Weights of a small GPT-style language model, trained from scratch on English Wikipedia: 9 layers, width 128.
Each number is 500 + 40 x the weight over its row's rms, rounded and kept within 0 to 999. Layers, rows and columns count from 0. Numbers have three digits each. The size before them is the row's rms in percent of the matrix's.

# q: layer 2 attention query, 128x128, rms 0.194, rows 0-52, columns 0-127
# k: layer 2 attention key, 128x128, rms 0.198, rows 0-51, columns 0-127
q0 110:557446449451460468439541523489472470509490552497493555541545456427512438479529491518483496557442443447442560456512435528460503538449535441503588545478588480485540510476480501477444474500465534420478456507489576563500509516438508515513531512460510480475553483466470488472430483489520477462472457557503455524520453430560486513506545527508600467583474476519484486551539548567525482509506
k0 126:531520411469542461506514511479510495448517512429476541508465511493503498532505447430516489525535472500535515526475457567457498527509441455474536518460485601563443496551437469503444525504536613497445505495497521498559513506439464531443474566530532513540533405444537512473429418554534466521540477553470469547494530557566484513463463494495525480534548454480457478567463569506451504520469
q1 073:472504557451491485508450561570550497560513484466503554556476476557466488420510542450450490475586583536472525485563576443531505487534486560440482487557477464549506485542485487597560494468474448548607531520514510560435483502483486476506520485481554445496544447501454564491551546538485445533487505523522542529462486521479462484515504461495406501518510531530555474452508512484525560537494
k1 091:512573499567516462480524391495447550548509523513499506511509503523595474539465515445523516479488496484471508583485459503480556518514567484517466542535462488491444533516449496527462440506495524482506501570534562506574438442470466500527530524558515516501466378473550504542469482533481529518534472460598530471424529511571488482451456574474535475525526531462542505572499519454561519545477
q2 081:538510516497404476437538533527492487469475556498489529485549488435511503421503566514491481503469544442472506520444547530442521479423507464474547532544565514619510487464494529521423451561494581491517428562485547528528441539471543549465449530492498516524575472500560498465433494497484462468462478530494466476543459497516488497467541566477549565585513498513478436521492507499504487569550
k2 101:548500502491474463508529524525547455442451527536541477548529545506562470509554537429475473559495498478490468505513482521448470519552474484588491540488555574475550553541503513478535547468522501550417486437528507422517507514445508485585489580524555541505529480520429522433563510566449499491467485503490456537518616548534527491492547484536483462576546457508518478524494576526494470564463
q3 102:430511523485481513381503526531530469546456508514409512456533473490529484427464580485418485654474491526558476486556502537533499524506489519495513443547513524513481462525520516442494584519508501525481458513530488530515489474589530449442511456504523456530530557505519451541503505553422546531499564490448529495535548545454513576451457496538511497523542502557460509447478494508505500534499
k3 098:511558502495466427518558493461371554503554495505514573558563464548537452547477451477544517378485507499541563515566517489496475445520458510543490541486492525477518515513537473492552474491558605518444483539565507502454494475462496501529544483535505458502457543552454554410504480531540514504495508550449503550545487439434513432514498492465440502463463504491461548485545483516481502524524
q4 081:534464450579490517417543575542503428580448531560454551502512470526588456511475496496507440432496454489439547486568453480501535498483513462466452481590540554501509500526511522527515454533454459534500455537533542546473481445471531535502458555514559465513475522481448506574524542563479495480535543495535506484432550483523530522509478537532437449522421455461520520470462486536534549501559
k4 083:521458559492478509456529520494473532444529487485485501551410443487488533480483544457461577494543442517548481417433483526517548519531451516492571614462471483451482483497492493464499557537507519514533572481482509454550539459491519560444503504475507512554426515442553447528483497463435495476489453473456552444484466476428516414514568499481537529554483515508531474417473427501429478491484
q5 098:500576439484439491538540527421482429462489439439536459445524526412479459489517564516441461487534434483531510547453441571585507482476494514511485535460519511500546506519503545484430495554463470465518425493539547527466502486504518554531504483521493498447489543451551535522436482447448547475505469545525498561471516542526511494479496522549555578536419505484446497526470513471426459459568
k5 091:552425491503528505424459469550490447479518487480579507516530512549575489523425458534472512469495511487492423516499478505462459614545538429512567496490561545504515446513503494573481503382513473478447542514519513442502483481468555542521478586497468484522561494477558529455532490564487530562496502481498534452571523523526522568512575471476481492478499496527536580502570523518478540471502
q6 096:528501518389496508537459518452494503476501485532433447511502524444455581512496497481519578498526508458460442506462539451532539545619489478529473449484570513512499463522491498535501515471523482442481534509410475486510470475430553447509447451409492518550456534493443501512561503522470443479476467501421437502487483554454512462539582506482424526506467503498569541509575455532502490494459
k6 097:502504516476548526499546552488538475504481517503527513416505525462548523488542436534521491503504428556546532431529541464534451446555470497521585463472464507459500618469509507492465536477497433530482434443514494524558506523507429511492521480527522508497503514565512456477517592414497491517436534496514484518407448509545516503435492481500526428522468522449503461563564488500526615549537
q7 083:489473490503511492464567506499573482524490453519468564539501491452519503529513517524599508457474488557536553446490382461488498555548534481491542402497560517554467568464549467492555542518498469499487494530553546520530440472531482529435538518461527519482545493487509524485475522564616490443466483559494543481538484517483465554514545572498532540518457592497496450504576490563511498501550
k7 083:496479531498469489496475463560478444493541459450466469501552518512547552488529490433480509495569515450535472521558551583547512524507487489455591616504523496378513472481450534493524486440501493473443476460481459508493487463507441437509472549441517516423517543498513492505522474507481518486470476506487473455589538509500520477515442462547562455532489527498410480443433521450514599460474
q8 092:552514537560463433514490535518488507544451462458504502483538456478451470460477548417477465485500492496522495416578460512566502496453543450461552524557531421449503460602558506454528485549488505540473521428488495523489516510513449491525583505454517443551542507456483523508479486505487497531499510443489522487471491485443490580564529597531386560526514493538478537542465500545469548515458
k8 097:457447493542480527583400497522450459500562505449480507492553529448486557526528548614495496488454462538487510535513534535454435481490492516511508516556499518548437542551559509468471590436497508529501545492513466579464499482528524559561450449521485495452520487502483527496537539491412583449515489486524500483531508479533499570497516478457570448536486561471487575525482424548489527463533
q9 098:545512445439505477445484505516485521520560498521532452534534484491565559487510489578496495514526459488542470480499541540528506514505506465531425562505444501494537509399442461526564508557517431496596582523549511472478504501556478530552448529483577501476514594503417467490486541481477455490477526566507515492442475583585504516474486526476522448514492535583450499418540546519499491527499
k9 098:476503538564437544488497510542534490505458496498545461399513472529498470474496481418485472504459519410483511490529469412557502554540519484493472535533486475471470504474467474482514467507481541515470450528464494446464494549467447528499486445465487545576397537496515563455506561481443491508598515509489468513485532556457568459530541477474495576492548618457521485505494472452539574469560
q10 091:540468524435474500523493493499530500509574567454520521504539419556586540456530491449549444529437468458481519473448474485532594529484556413511474480490455480453538462543454514496488471489563516494507480459476503530493474423432507492514472533553539558454405504462526461449507474477455482485482509529602565505496532516519566460473472513470420549505573491481532546528520537464532500558497
k10 095:464595485512489460481522488479476594496441496520516530525415562430483534517494429545474443476528477468551569518501500431508497443489492500481562498608537573540466528505503511548570479550480469528536531470421529513500468498445490503475465431485518543552479556479513545518493497478547490521570459474518422462519467449496437537511506522449479420552494507470510525521471471595509537528471
q11 099:510520517435528482509542557483480530493527529490508482535428486478540505537501511500522504518373539519580545536526455463499552534463530405441568483458553458490422497483486483480457492526486530508520398485551553584576529522472462488483446486505532546481611499537584449475503470469577445508457459475497482516462484445459527471461455513485493536513447478510475505518474478556548487508460
k11 088:483481447479441457472504463468536519529497523494505495486473461425474498505503533456533553513513459456418490508541553521475490484509527546472514479565493458481561516529495504459512562492539444493547569481451504443506588497543450478621379581538476445488532528558499519517497526570528552502469516465511400508491563506494476559547545537520490466522498483465449459566438521536475559524505
q12 088:481498527465448515483584490534461542469476522490558534494492468511560444514467478534487525511500522451576542545590451530503500517482446605492547477463542479498446528461480440480501421542533460456529514559443561458506502439519489434550498514494489445472514452465527525515482526500420458421482486486449425533483532425528483519539519522518483475573532528512504563509494431520396447485477
k12 094:508449506509478444567527498513476520507546516453493487562507517457524532556564594457457534517472474475540444446471499542488468535534475440478445449504484440464469525540444477438467569489559550451442516569448493561529469596503473499429456463509484514451571521540465560449556464479591468499516429502511510435536461486528526504481477527509484532484519457530481451481558482481470504580509
q13 101:517435496564564425464507538446466458480456454495486499509545540539516432422526532498461504494521466512562530409533462520532509481507556533500573535548507510462461500507456547537486448394518484502540520486465513417558508533469484486491535472418506479500475502476460485496433472490546477514482496510437572534555490544563530548511544500517506555462489451568569467523458439471555527568445
k13 097:509434504521425484484472493560512515504521506449454442443496525493525511522524494515547585418496479481558463526514482526488464517480514477458481454520455486433539493484439519499550498529542548497532511453516465510467451486581543515507531503549488411511551540535538435569523458477385485474503536513465457514471421483545472563479534382462478497525481539511501531443566496545510419448555
q14 105:487549519391471507546488500536519464547451507545498519426561465495445514569483571494562544536482578476524519470510520468453445431502449482533460487545481470499454460542485500474530465481523438504546506458491518470451590513519533417498463488594451445405556506481566492456536494488520523518461427508525474502550478475469447513501494453511590513532476511466453457486512469511566542511469
k14 099:468473520613512468507496554489491492548558576521483472493496529507508527433460485467487523481573478505469470575510467546453461516498547472517500445539458487566527554449554493461480503464457580468523528535497531447473519553463512489441463375464476523511466534529497502499432528535507508559448545519434487450451474535545508539480492540550440481444474438479562543517483510420495581525466
q15 086:534475542474484506465503432438491487601495508451524604499460544546503433543456413506504520502489454475496510504473525548495542447479471523516494436433431515510504494461513408507430470543437525509505490440501487496532443541487570515518427502449508443490471461523494468491484487548504528443498461391472482512520474454445474536495509483547561552543485497461474489516454542461388511461466
k15 121:503580538517564580511433520529533538508566482555543415492493461485460558464498528516556499438524555568474532515481503461533525502518530516432521484558552434454514470511514525458544535460507490464500523542502422560423596503562509506571487407477505488507468506569478461532502513418513472481503553456440481487446440484468524476500456511527470467477473512523514523465567443551528515467485
q16 104:459464490504469564408482495471568511500431460481462504494511501462469493518562523567506508433468444498509535491429529458449531466501497554501524548526620488481541499484531559463498542493510514475517547544549477490463469491536563464477538454513504551467529565507429483532596527519499531532533489477450553479405517476507477497511508489450445446512478427553522525451437482408432490507557
k16 103:531534492541459507490497522531501471462545511476548488477450499526581488538491447475520429413502434537504497488571499511487489491501501478465512450470449473525492417602514417553557519448469548491515586495523432499427581537564491596496521504514526509482480453518543391555480492483486498526498575488562443491516480508486514450497581500474487531458506532535512517498541495518564517432537
q17 092:416478499493476466482501473513532479497466503449527569494463512540487540449553560509522531434471478500463524504549493440525610512504497491499493497551484590450516495379502502391528501558547453521434477464462486501495468546447607535427532486507506492494495473512493446494554437538465544551467470461486508536566574532501452531490572475486451452544504460498480516481460558463490500485501
k17 101:503479465506504511534506508510448454480416476512445547518541485449499472491522487426447439588521442521493458473523483494504420539487494482531506526475490559459565478557502469565490488494466595447436525426530513531533526483520515537510445504506505524475600427417546583461451464558563414537563503555510455501487465531518535539474510539520461487491444469517510485508489519498504488554419
q18 099:436477518507465451468562496460422488527516481489490549519540473567494434537500484644470509512513530487513452499450513479420504542519531446535480529448461456516558480493502488441440517490564520442500525446503602554526494450530516487516535518477481521458482530498493512505488466613561440551513451459509552481509444536503511550468470565551512484547468500473446422482484446492463504558512
k18 100:552524445416449556487488577469446494450512512468446449476510588509483527542531513443483438497455518389540545574519550502540487539472506435443519495473558522410457507512583453481423464521507545559525538566522484481541528542447474531504462493569513458526525434509544521499484491534523479486427494474506516512545454502534535455478500464563441535471495497480507517467498492463549494548530
q19 101:494430482509504523492504504522569495579575443563553474547557537513465475514446529521472502523512551485540482521469510513475497473529597536504514534561441505569540513565545459530466464574451459508536490549447499480430475539501473561555471410499512517560475444441512483459511577551570490478517519517524428562534556468499523497562464538460431536509496537496516566461489510492507515562503
k19 097:469519524414521491434478518470505480514476471409472447457489475479509600504508462465524449520493524473501522496520475568458528484510489524508486594553601491529420523501425512412519498541516537501448523525610479489542455503467500515492589552448503474542512478567457498557500474490487508465498488565492549495460547476518617544475512546479508511510518527458522485496408488520474464517541
q20 094:508499427531534498423557424515478461564537513538428440560474496479483467556539464511559504524476491492569540474399501487485470504536497569426450551504532460529410555484438450477546440493505503498450469525409534590496502517494512495561571510481544573485459507472508494450506487520457538504485475498516482494477566529476440512442495469477567540531538529486538527477530506566469543497485
k20 091:465460537469438476561494553537548519518572531533416485518528536484488521429559445438483484501548547512438511471556497458535574483512549501536465554521481515536553496564534472527459544495540495519458491497494510504557526508500463583530517515425472441584503516549541405477555513505602483543476434547554506556538468523546474518484455547453482495520537481525476503494425480452521478504547
q21 100:382512543539527584495509515463485565589500424496500525447453471514528546463549490493502501429502528500535481504516486510487535518404523499564461470448618536447467493524505562531529498501447464558455594501516503510450552510534494590526560523500523488462451503506519502512590519508499485474485466469464514506468534516417458432483470522512501523482435530451506499468525515447505534534446
k21 098:560521473537508502552505477479492508522556601521450475486474520437524517461495494466465521500466459459496461486438465447504487524410477431497525554439552552552472489526471481414524472557497502508529495487464432480561503476521436508527437539545541540510555485491528497409476457570507498482484581535481546521575533489553469582501539515525587501535563451542441438542506500541466489525495
q22 101:446439507497582453477457524499562502459442486436510566439556455517451509494499565483498501476483470448481466470514489501479469455495512519513526510514474449512597625489509538511483520537458452550529485453533464456530523498533531541533572498511532491491525479532490482456468480564496558525485487486513510398498504463528462519581538514452509500408487540493435602444456461497477586534509
k22 091:536496448586431471456551457528545466488580447502465448501568440488533496502492534446492514520594463528553543560454483546478480478523466397493459477453515552584492388509491528528456468462491541498460482483445514538472528554508470530450557529525526492508487453490495531470485514487490461503504498545505512521530506536506483544463491495511501546517512432438435516480524434609519438436503
q23 109:483450480430473477502514440481448563473472550415488487509469456447444491517500524422524495569481527553444479478517474572420431488413521494498424481490517515478558538451446506479486565487501505409476513535540546509473501603508452477487601484454447540486485509504547501548515468493573515482514492480455455486505477499524416497460445584475547457504488545459515472483462485500532470489511
k23 101:413555487504512513437426482521489533504563537559494552519530483466485509492445515466552499523491510512488502509564517436474451510520525601471515479436513498549478478467555488519515413436514502525537530425425428524535532505493504498513503513556520484490493583539506500499468519458465500517482451488399510471505482457490528518500549478502476564394492492464535478543489467430557592392482
q24 108:505357545457570484562536521471526487497470496470482493549517515522472406454535509485497530439524556535494452529577500516480549523535520529439463416554430500500465482550520480538534499546504477555553491469510387505520506466592527467533533456522504470472508495536505491423574455515505488492549538492525527482411557527503443492514518548514502509456511538584546500509525498463463483492523
k24 106:486510440527461495510531505534489430466497583480482583541428486494496577491504492461535517512611482496511462502498447518435495452489400476512500455468529540486453525470481476463480562465536525451469492509554542483531460518426488555570486509488522479549468475470451549486490535537488508357485459524463484504518447505568496426498484494485490503552415464558488470511518584526444521490493
q25 098:509547466460507548530546515551588516512481538485480484451526514497528473439442439484432579530528526551527453478506477484511417409518417482436453478412468475575540506531441465514461535555502573488491521524528528547455455535549523545497512564544568507501548491506544462541474489520478480531511425531544501558517564484541532497460531506492526534530515450500554550438545504519520546556509
k25 098:531541518456525504507508483478485455462523493524543465496467504511462575497493484445475463479441558525426482569494434454526571476617510531521481505536531503504482393501590504473552461440505428516463475469455483462521448486492497423530491471487398466455462437524507479463529444522502574581514468575533519504517548536555528541520534464471476468479473529488487506533548537521467575479490
q26 100:457485469501463540542546399511598497463482569536452484559535476467482395515497516484442518490462483470549475474522525522508545513471578437440490496468420477487488550528492405468455565478487471477506477520541512525466576475458488507487466488554517459563496476446532457520485507577497518541496461509518564477476583434467571521484498495530534415499507525539506524488556465489529495537426
k26 100:518516536496558542458419526462567466527478500474458511523528464549565538522541460572525502499515487499529483535439495434532497441475530550479534496549474523534450507507529484505492498461511478528559502572467416496543518541543534459468460450472415473543485493520484519526515449490546520551491473515417416501444436603561564464587491510496394509516453550476500448527491509513552527500522
q27 093:529470495457475561501466494497493456519501489615521520578442469448477465513545545521501482488476504526498463448492469431475622462526476506546471456462514454494386495482546494513540466449472465515520500475471494418490454517532517504475503528423546525468456451510424490479472365534515487503523566460534428474516490516511529538538462543537504554494505548464499528505495527473568471435458
k27 093:494513538480514463568478478499520452464567479479426412553454453479494490516571464431494466621548519436549461462456509533498514469475520522487496512512507522552475476519388561490505444521478565510488495546515532480483426399507450477544469493490481539499556472538536530466485562546525432492436532461429526536487459464461406520491524476522531477539434453532531497492492515484490482513492
q28 101:470530596477511533494466440507516470493439503522506518546494537496522474526448564527458508498498510522498490423468442570455479483419484558484510448498421552462513489476444485528499531518539544419412481500524483490489474547482541478517568554515485530503539484569493476465511521436537491530500546520506470422542483404420531560603559485528541492467554543569485504502517474467450507507567
k28 104:523460492544544477481527512488575468399495482493475482498466507446430435492495544458523458492456484582556537588464490461513425475609523555531509511501503481460602503543489521479530501474462425550541490526509515516466462483487533462496534523471538492519434560526476485516538525569500507432482489546464544454437511489561491474512405548558490531474498490488446471548546463494574494443514
q29 099:461506522485531457501533482465415519541474444584523482511464486587488480481440541477497478542446491474497553477546476498531544471547511585449520520526513455506508513537480426502514513517498521467534532489615508463471464499559496582502541464507506560526502459491512494562571436569490514429475387525534514488522543523449460506473544404537486466497457448404487522516446513518481466492529
k29 103:544477485535536551470490501422483528571548489483466497473484462528514456560523513464453479512542499511506487478522508523451438611460478461429508464487494470529532476532603527537483553522458466526492514499407578545528613472456465521600527520516492456520469460499506523493494482470494498496485498534503522488459497515549595525542477545458465474529424581556464522431505492484554503493422
q30 104:538505585476564513516534534552517552533488467442397533518417552447512500485530488474483514506439517470495460559495510453466500474553528557447442481523461505542460504460542528498500545454542412536523522516396440508486521530441455490488458499503537493435482484487598481555484549492513507468509523441497484459516471570518430490422546441512475506441470495562499508486463529500451455554453
k30 101:529527433519507497544474504497506500545535533494500473531563489496532578515522497527562531569569465514430468458463508505501520547537494560478544476484445450451521542422455483528486500515498554517444490465493452522542480551437541482456493463571578370576530496510464499474480496528536499589533453570523459584536486450556537440472464516467527458542552437535487500490503509529482512460537
q31 105:519597604573442453482471501539508488445432529457527492520545440522488511471475500449495451480541523484476578484533451500549499500432546455484470493477501482530402493512532467565506475538558499492481456557520532513483473548505535437530512515496558554469534485451511469472464514541513461578522575499555496491438511540471604448488508478522522413501449445488480510474468502542498451561542
k31 103:524442451500491552524480505484525518568427439519557459522495505508473545523477503519522415531523480530596490542485479437480490501467514530484501520573371464505514521564574511459509523513423457510564489498524440485479456480498513462504489504539410485519437506503510457531522506525487526453562408496417552464608527518423450560504522532449497496483474491507536521469542500455466521491510
q32 066:461535499508475524535492459551466541443576393520569442457439526459448493557465451494484540449509452541485431556474525476538479544507509498625502481495428533554529518521524523498506548526505516549418500504505491511510436474540494487552499519533520519463428494521544524501564522472475545454450489467489519516512471451456411460526485523561526539393504563507485507480461499477494438452487
k32 111:587452419503503508471507579477533485487465539503476578452452462499512500534515491495452465538479432479507517494509429532437496513466471439514541499478563590519472453531506500496429438508527560484494455516518554461505526527479471516520537606494479525490549490449523569428448484547516465533599492512519533531456520546494522511442538455568515473515489406464497495578470550523531467550487
q33 087:396452522453548512528452501429580503457522488483441499521506524509433524506541533511460514455557500554567506451551522504508530461488524568537458425494457529462493509439557592462559566545501462542537535431497437511501522422531513534480516466518500496477548540514438539484568518502535513490450519458453528494495552523395472464446506506539436475420508483510531496478522468456493500504539
k33 110:532459543497495528527427503507548537550512550511531535486450428547512538526439509529519478428564585461469472514604535489469479509528513537475480562487491486511533460494505480620589520461508423499545483483507435501488504562533520478530490462496511469458493513543550455600523457452443433457510534513422492512524428489532509438510496519504500527529488534488534548446543446447548523517538
q34 074:506544476569492496515443437453524494478505516476444505514473498526479537481483489494467555496548572500540493467563527541503524429494447517470504493522545451547458431512499541425431531476584460521479518616411463468543514524506560588498432482482492444543580474552550497501476547536506523526471478492526490501498460463511457506502496437421462511485529418472488457523512480588546503508562
k34 091:512474516478461490483580497493461492599530480498473512546493527473514455494475517431545472493487498498522500552441530500519520525481485488502478438456487567601537482539457486509535426491555584469419478520499514480572527574497504476438495552505501513471579474460505526463465411530479490528440485534482530520525532463477437472451418567499585459491513536584526499487438513427425468507478
q35 097:458466478538454493503539562531495502525609509511497540471451492478512535433489511516539482487469510476443499440488506418551583518494521563576553446482451510528533489493516455465564497509476419494403487535484534535476437505502576595521457501444460483461531486491521538571538481417539480473478553526510492412525523510506458580571483527456502477495456476528475494438496470537491459471503
k35 098:511498505532552540421467500540466494490527453479509555523501484502486430493478535505449446547538496469488441469492473575522390494512512514535554468582528416471523465590572500532475535484500496539499446519455471504522476463584503433489453405431500494512555504536516475570473452519526492498565511513509538504517442464460566451499427489493428546485498541477524512476487485522598493552523
q36 094:454511502609523484550507433510511468487539514450583465496546506440445532550511500551455473497463516559547527517519557497537497462514510502541490403460495474494488507508516605489500510451455495540454497497503515503451525542562421451492514436528523545501461505529471522462578431546513477453421480525470509544501500454472561529517442588481455539497521480533485538470456567534552468584527
k36 105:517485547450467518437496523450504441467485471501438453501516539539588492497466471513467432511471495432516554498506435470528485512498555462485446488489524512488585450475537550484538470474496476508467561530531482492414607428494584493556519506513484505465516581548504494557527544491442518498517529491495439466576542506448504501550501528468544396546450468439487546480509456438527542505547
q37 103:466457506508533480564546525467489489470574544491509503568504524501463480507489535456542497531473476518514543501432515515442450431448530526496479415412483468467437507537505558461529456527498437508519536509614504551505566492496495524479474491480499565485504470517466530529514551513438499468484503535423490550481537540522548483596470472547515490451612507496598485459501480445519447501587
k37 102:554516495507391464468546442476434529506461433483489457525485538470528492509500545476533493430513520485538570519496483549458499526496502461577530527483555507585532532465484598516448508501460454510502461548513534481577530462469541518517604496518521492467551471473506538462482521461563504474485561472423412539495517489556530455530550553470499529545500552534561498512501552496443496426553
q38 101:442509536482490479472510492507497502528556514478512414456485581477438449405468516446516520493472484477366523522511510537474490480480495519586472490535497428541492447521512449501532493421471549474504538466520473544502535517442404495507507503489489374516473481519500449507476498516512484493489521535599492440474556502535428563477532471541540434464452489486526453578501524453495457494492
k38 097:486530442500498524525454478498524544490459498457481515478452450540609550519463605504469530534492508535547501576455490541488529542482462543486446529539553556525546493441478526586420463544571455492563463464507473461522539454499551501513473499489441528421447516527511497495456509504523521480512457481531482568502447502535536473436448473536498509487510482590455506468413458478596492539491
q39 088:579511487490550439498480506492471465505521496470488489479440448512453553559482536499541556471509505597506496484492544444498513484485451471470509535542570447603457470424503503434490525421452524479525509506454513499475583515509449524527524455548528483508450563465479492494501513503557515508388511500581519527513496553486506462489425459498464539509448497479479515601537490496567447518403
k39 097:505519493561491564453532534505480511481481556525440427485500523533516555544521476520454549501532469501489436479492456526609565488524541483514473476529500434477535525482562540531497565471547512524433499468468519505507481426494485487573548434443442550515480552478450480542493590518465476625434503456447489453513513543499472551504491452571559495511551555479523546512471541463521526451490
q40 093:475515478417492528455497482533515488440444493424524441512402545497480442509458532543442486485546506574486536569526504503530481481457531534468480474544513494473488434539513484567440464442505459574500586481452454514485478531555510535478425542550509468481523467511474549487526551484401496498430489415495571456538507472491557499452528470479474507452485517496426511445503515559567514468497
k40 100:565432489524520561487475453461495481473527486568550512476501419522476499536476511543545504494573456431539577543521491485529492472549538509517514493557475428405436507467541510454561497479482441457498516559517572499488560485542518469552510481495464503422517533490532507505524435510494497575513504475489463452503409542525475483558450544561483488486571560472493561489494451498400495557518
q41 100:469485539483533474495513544425505496536524470531524537542487422463547595508482491443441570517537467474490556506543469481519470484539437529493486448485535524484494512492571468469478549436546512598476513478505477531521472560520490489476522537468453464449501482589575432486541593555473519542422521545515423527460434508472494522435425532466438502526520471479506508521530457474441539516537
k41 105:536534430530537569501533517558437402476558510512486440415498581506417503523513492474444479502462535519559462541495559502508497495491501465552540536552461461506553494509506517538421582526509452479437456418523499492503448487466483484582473505539504494467448537516490453517529480508526555582565507513500461492475509470498568545563521543508552533424497505508418519480489465517489543515447
q42 101:498495460516475514505488457524502498447534445386449465451436484541488450492493460496513547503439479522549530576619480566469489535483443547519507462457571475479494541592462464498494540534560506484476433532519563543485561494507504474529526432518425473565492479537473540511554475465550559518488520539483510541531488473481448462522438495505489540504409451474515474477556466524547469539458
k42 093:507545493510493483451563453442473519466483479536467526499547568478550585496468505470462487492491508519400523510502496535529491536421525493478509500465540537467454462487472475504587613416525433527493513506456500548429520475553472487475488546467507536484452532505542399487490461485444456489477430536521480447497536457513556531555534473543435518441486465481529500588514516448500566548550
q43 097:448528517514545544522487549512442430455454440505522528489484512487551507557506575487537560464548562504528577489535497510482535515623481487463492465441512409503528500476473511463473522404506557556556504499464567498511502560490514483452498474462508435472469430488552488458525469439507423528470573493473431490478491465488454412549475505500507499495513454511508520535534551462541432546531
k43 100:538546503503471472502502539538557504545476550495461519483516513586461552499500405526587479507515454505522397516537479548430517515549548521521507466588502450466466522420489494531528505456470404451582529484481487498411509438478510454533528465509504571471507529593523470521424422457530502508486541493531485475535534467422513524530499449504463508491524462480538523495519492483492490440433
q44 097:522474534590495462484505512537530435521517514460421502538528503489510482486536468571526507512519473457505468493528496522510523498483448409498510555537539525536633628525507502491437554548479551498520485466418489534495492508537537542557545566487543480491459505479476488499444487479449484519537468569459423487470606520507501530555505464460466582486558471492491499545510513465445452459510
k44 093:500461464556545507493515539494470448497454486470514473436516508501455509482494517568499454413485539498518491478464544424466498479483495484494415480472515477582457440482542503577500524456575545438504503470500461491554457444480527571462426464519515544442438535519562441426467494462500446447466505524544527489459496569549565525464479477486534440517506515516553487391510446541484470435500
q45 096:417550535506508505538474525494466491503493490518508506511458518479518431457514509522474538520501623528445537545536537434509504516490525578583411426561450516492503578506572557548486497469504519433442498499492504468482464507507488480460485506550539479582454508515471492448544500547534462524477485412498539498390529530577542501581517498471476501500559490498495519551517489465423490462457
k45 098:512474494480488515439489527418532546561442499469414543480468413506503556477556527486461413461440465582472539541499513472415502541520514511588547519409484454488458507535484476547507408508561515519513496561550520547531551435464494504506519477491475479444454491530506476523521557565441494591507482499545480558505443573504513516488506453534468472527477450482460462494512511484513478529529
q46 093:461440567453566539498528466468578557461440519542549479532442573545573548452494512471526534538474519464530527438509503504425486507444517530487574523484497494535509463524438533483519543484461518566494543479451475507484486461559488499578422473444536493479480517511554537601514524531464546548607440469530519463548516482505528501491516425515465540454448508468512474458506544465490495550491
k46 089:572537457484466519477548477521491496452497436459461567458520476520559476439524523452441503419590510448520495546500482481446494492580513572451505470489514566540527501523478501436471500514512529526551541478421491491553479538434525470516443545529488443551565428487445556484518447538563504490421472467564533538476497521478510513555475440505502436557558527470514521569487465499465469467506
q47 104:434518543496496461493483459488551542464563509491544433501517435453452519461476468540470497484550526524491421519506550535534549477581501591478480454462403496538554482464508481517508519460533444543434494491451498516501531411565509497490569500510472501554504466547495460605502452465443573490449479469536486482557579518486580492464453458464487464464530522465530517540526494520485551449519
k47 089:521515496477468574486537526499519543504467523564479454507528520536480508468456532532547457550488507524504592493460518453485480475616468456391557525580547488492525425533509429646505501478548519548511477512471485494531513536539496505490461483458420482479470548556533565466483515467526471547561451469478418490493494493495458542508517460536498490486480465459570488462449478474491451532465
q48 110:497587451588500565503544495524491548491487488503545496587516569561431540462435529488472512481576510509479447550554511532497472445530488508551570449514439487486581546503501461494491534495493470535456461482517408544480535520536498533506426473479486434513501540511473461528494444511503474548478491524411580448481422508513515511474457459557484529446492482447529530410458478527529464509505
k48 104:530481485504456465462473468523494484516478438523462497527502441493475517464517520554456479481434501490479514587513514555502460540533544462493463500460542574507466509386489560506415508516453517500459515550518489425520506541490467557467445624501516464549611470438500497484435466539476495508595462521507523538435510530494548470512501514492536424534467532535491451461558586510506498488529
q49 098:542490467478439500586452563476420511538559541462533542487596467511480484515474622463560494577462483488495539465449524506494516480541553486541524535512524450533476495493497569536491537496519503508483506500456504462586504520490544575518515545555504520502556463455532484420477472495580467453523478501445486528492492459544487541510463516494596548542437463511433513535536484549527540561470
k49 087:430513509491470569463551603516438500543609482483529490519465506506443509477491503567509515507502478494483504485524473560548500504477565499492479469528459482466598514492563430504521471508454462472576518472526502505450458528526435399486480465537528530506490583547466537482474486495409490515490490565537506514526473513462557529513427566523517505471434575543576544426526505513506467474508
q50 108:551425522495474500473587533516467505464519500529472508603486431528458433510576573556502497531495533397499494507503461468475533499533483453554526528492601527493518543538525517519498475553549581516513486510443501513431481503421477526452512571552543469511533505462484496464492453463439525447483468493542496525532443593565500487471462462497571507519464516486551474552499514577485540507478
k50 111:492490523545488582468508480460532510543511526575469414472506413524526493440493536562471521483531527542482580465522533472491470452587486504489529473457484456471491512431491491561547525521467486544469536538521481475427485439537492502516553427477487506458400508480416425589498522471476501476440550507472459476528465479492482513509587472501448461560477521512490534445515397455514519508492
q51 102:496424485495489591482489562508518524463528465523458479490452575407576463535491533491518491506593504552466554433489515545495464459560567507475516535549515432578432482511567459467448487550487541556542450481492528494526516524466442483466533504559491535438412533538497481468503463573487517445530509518442535452533474536505514429482541476532443465501517468507436509459505535524534488504464
k51 096:491485499455454520528496488517460506587555513493586595547571474488486487553611458438491496515508482474533493537500533496511539510548472518561480497480584501449466501484508526443557502497497500493433522507484538533451460449487542546478499542496541476586579460517540524432466492510509502534452497468454477559493458525530498495507465480474583610569470465506536540545437557472502551549468
q52 102:515453473501481435438520550516507488517561509497536566517445434438431476510490522499531464487554428538463481494499519596539552537485492507577498505494454518513464500573487522525568461495491524439460456494499571523496539514480488495400538472483537499441602428476471472464490568492467515505528392480528528511485491506465410506521453539557487553506464499471456509541556542520423502489519